Each number is 500 + 40 x the weight over its row's rms, rounded and kept within 0 to 999. Layers, rows and columns count from 0. Numbers have three digits each. The size before them is the row's rms in percent of the matrix's.

# layer 3 MLP down (transposed), 256x96, rms 0.111, rows 164-173, columns 0-95
119:541528491534492499537522587564474415550545506533454489475532449521400514558430504475449484440536535517441508493539477526525500464454540488432513493409477543449510495503507443527473464549451542439502457535525551454524451489421498468472553522538449455521470515478514485490444508494566541492
099:469532475557459502477467554537473456515485497530499529524563440401593421531547516509495480425496430549476528524420498445455493468491532584560552543476470453550500434454501553497472477433434433507478452499508517532453478477488471482486484488510435551486526478517527528513455509503464519459
101:444453526521495473517507435490500546526491496457525536485507454460526493550491502527521442569495465486529484506488495501473521553429512530498496464540495453509372468468481560537427558501440507524516481588437488518469477472442468435511528492519476475374445564519468488492486579485459431491
092:598536548532543487477501576461577442514551566455501507560481585512449509449586574480513454485483533485459466487456502515477470523590488526464511487542483536472488463464417499515514469485549491523512560481574494501545489517487515472490509480523514465494493568525515442443442504472540464424
104:502388468544521550481426443493501442473576586416548532494492537515611463470519492513518479576506480444473486482494511490527500483515475548446588502516495559501471549437525501499504478400568470523439491495514487502497502554486495449472541523500526453471571487521480499542528483478522483491
091:554487462477436511505451575473503479436522513477515475522591500527422550478477483524501542526469499550561535486458535448525518481533480486506525536598493423495498453441481543520540470491451550521484522465464507497470466478600479450498477538490518534459546497503478606428451510577494544453
081:558545510520545521447481404383614535532490534544453520498474499578495460494503539534523526441505538494535484533539446531497494521485502504544513442440538488449463482483496509578519467493524572523521487486557468548496444439457477539482444525465498573516527478492453576493558512474509488507
100:528427449490495478516488530541511483484500446547486423542442529481571522445473529578481523522460534418474539513470568494508498490414608469465523504456592482550493502577514446478541497512479502453496495526587548515508451500450472546555513514473507488553526460494462510538498515424538486509
102:526551499537458527496519519543527499492505500515512493423516495575545527507576562503460485484423522530546535476487535531548497515480535557492591431556436580537528457490569487432590542492465521483486484527434549546484533452542497520561508527512475474494482543465417516448485507505447523435
108:506517492479547490484542603534499519444520511429468514493478525466475503422507573582428493535512483509485464516560486558587496583488482576519475484558524512531548551467520560494485552489464540502468509439442435472508534481450478493532522584520454528470539490474444521553503519454434510516
# layer 3 MLP gate, 256x96, rms 0.176, rows 165-174, columns 0-95
096:503489440480489524515508575450488547463565529570444469526492525526402556514519429526492477519432473536469476533466555528477510488447565541520403544495413425448476469524517476532497480508561498534492457526450445471503493441435448502500476510497504549532502487482540529482404476485472458516
103:514455474553540508597538542467540468467531478520527460418528503453511549495481499547527497489502494437536460547438517495484535368509480462462543530572432486444509521503492429500493578444492494472467540512488520480467519479531568489489547449427463450504516533554541517489440494550527448484
084:542471466547486456503504542474542536498527419478409468442555494521467512443545503500460552463546487518523481505510494503491455474489525564496513517493453578540427424538401454552434490531531437438572440468517491489575496475519502509516517460532552488477512557502451573492547527512538485465
109:472567489538536511538567511528505490495522567540487523444398513455514420500599423496541500503415547499489498489521611495517473575527499450438569456522459476513466558476527538463431496494514491501469470504432505518505472514516533430522518490498529461538519538497564492514494457502486549451
082:527472455568464550513443525569460427470538479487554463462573499583456485485528459549541512538511444476471528510450436502480425553501512538478519515480524471473512564561500483544475576522534479516578485505594532493476472514509456523488567545447454508496535503550545510523523465564515461444
088:420462498564468490555411563518506440430468464601539523460559514487511457469486538585460528480503437473438539442521512498547505499474526515551521586522459562493514478501474503469544546481484484494475542514490493493553543442504441500541528529463508499468526437571451484455467445523501483531
105:516467522537503497506550469507492509518484448479567581450618545537448511497472539473477457546519496494535470480519560498585437543438507446448443487499452496478480482480541477538510455580503374515500452505474500514561522506568501568439476478497487519515428546517549478499484493549485527487
090:526493487448543498521505439462616487505489485493545512542511573477499507456478464506531443447525496539464541498572471467503481440512506407482387521534582513485581504527455464565525509526532495442464485563594534461468493507485493530502560445478531545466549500519533536493497495437500499483
105:493545496487511474519525483498515444492479492498548477524454521487503561555499486421546524571491544541578541539475524487547464475557456462485509456464492397460458552486494552431514452416497515486548497522571508432542438501515619456463515485502455561460503560518490542473462502519541496538
096:464518541497513567511514496454474504584541493564492481494602444549461517489540433492507550535540477530574457478439440501563447532526530485415439466482503491552539505485461533528552520497489585452503433530450535470446495455482559523475505486458513516489520459531530474474491524495593530455
# layer 3 MLP up, 256x96, rms 0.187, rows 165-173, columns 0-95
101:486501560474439531460506500488497489435487483520431495534528524508502572558536547523514450499539484434441538568519534524580523503561538491490474434455458493524555516540506519499446484425571517527499593485436454507450530401476492440497489496504536517444545529470493512447481554540490422488
103:549464508507440504520479563506500422459509483491467491444524510515528492513551519485489539576511503507574511495476477515531503506491479436523485485551507519504485575466471525499483499424535470455544576522490499509504357421543480518543463463453455484416513483556507606494572485453513434487
085:462527553478496495420503498491450456498464534591524543469505490503510486427403419487556504582484560504474520534493518474490529537495486501530559525451482518576484569479464507456507552485445461520529555542387507539498481413504473524527495495496497510571448488507519461580529500487537451498
092:545554501467382499445531487406558478498524508526477519475457435468398485510464500505516488499534543535518532539518480488455460515471519490441516485503516521451495518529572427470518554457535528553492497493479446509498459567480493547461554501477507507518467529453488497507393389436503524530
094:522485555451500491523538501541506512500548512581483455516532446529566446535553543503513502552570490560528519493564446539494484449492502541516498457517550477436446481571454491488434514404474505458494546567471477561573435425455465502467504564481499513506504514477552541536538486524441458545
087:490443519560513530435462500610510458433460525502547454494534489460461484521492510423456496527554512480443477470558520493516567541553544519474480523574490556483515491521492532447467538562485556517593484476438490482540502561481576505519470522466511429479470462498555509493471572476487426500
105:473499369529481490535451458480534465477535564516486483546412467459457524549470443544415535502500511476498488506518559487545510447468531485506504505442475461447495562492501505592526501527456482558440460459438550490482497602518525445469474500465474538525505521460423493545475500536522454501
100:442602420521505456420533546497474491500481494545488508558570393458493474483560492523515486495480464549514551449432580500475478519515493525477582471466519446419504498456486500487500524478470576512441521516469480526526558528466542515559452530508520490468482489506428570533508542483464517526
111:487427478521490444542546481410433522502486508483494535438495478512522522491507458607534512509508553416455514421522490495479529461476579426450531491488524525532434432480464482512532487501449486507464478602485559522493479531506475576492474463460448513561475490505531494408481544510492524458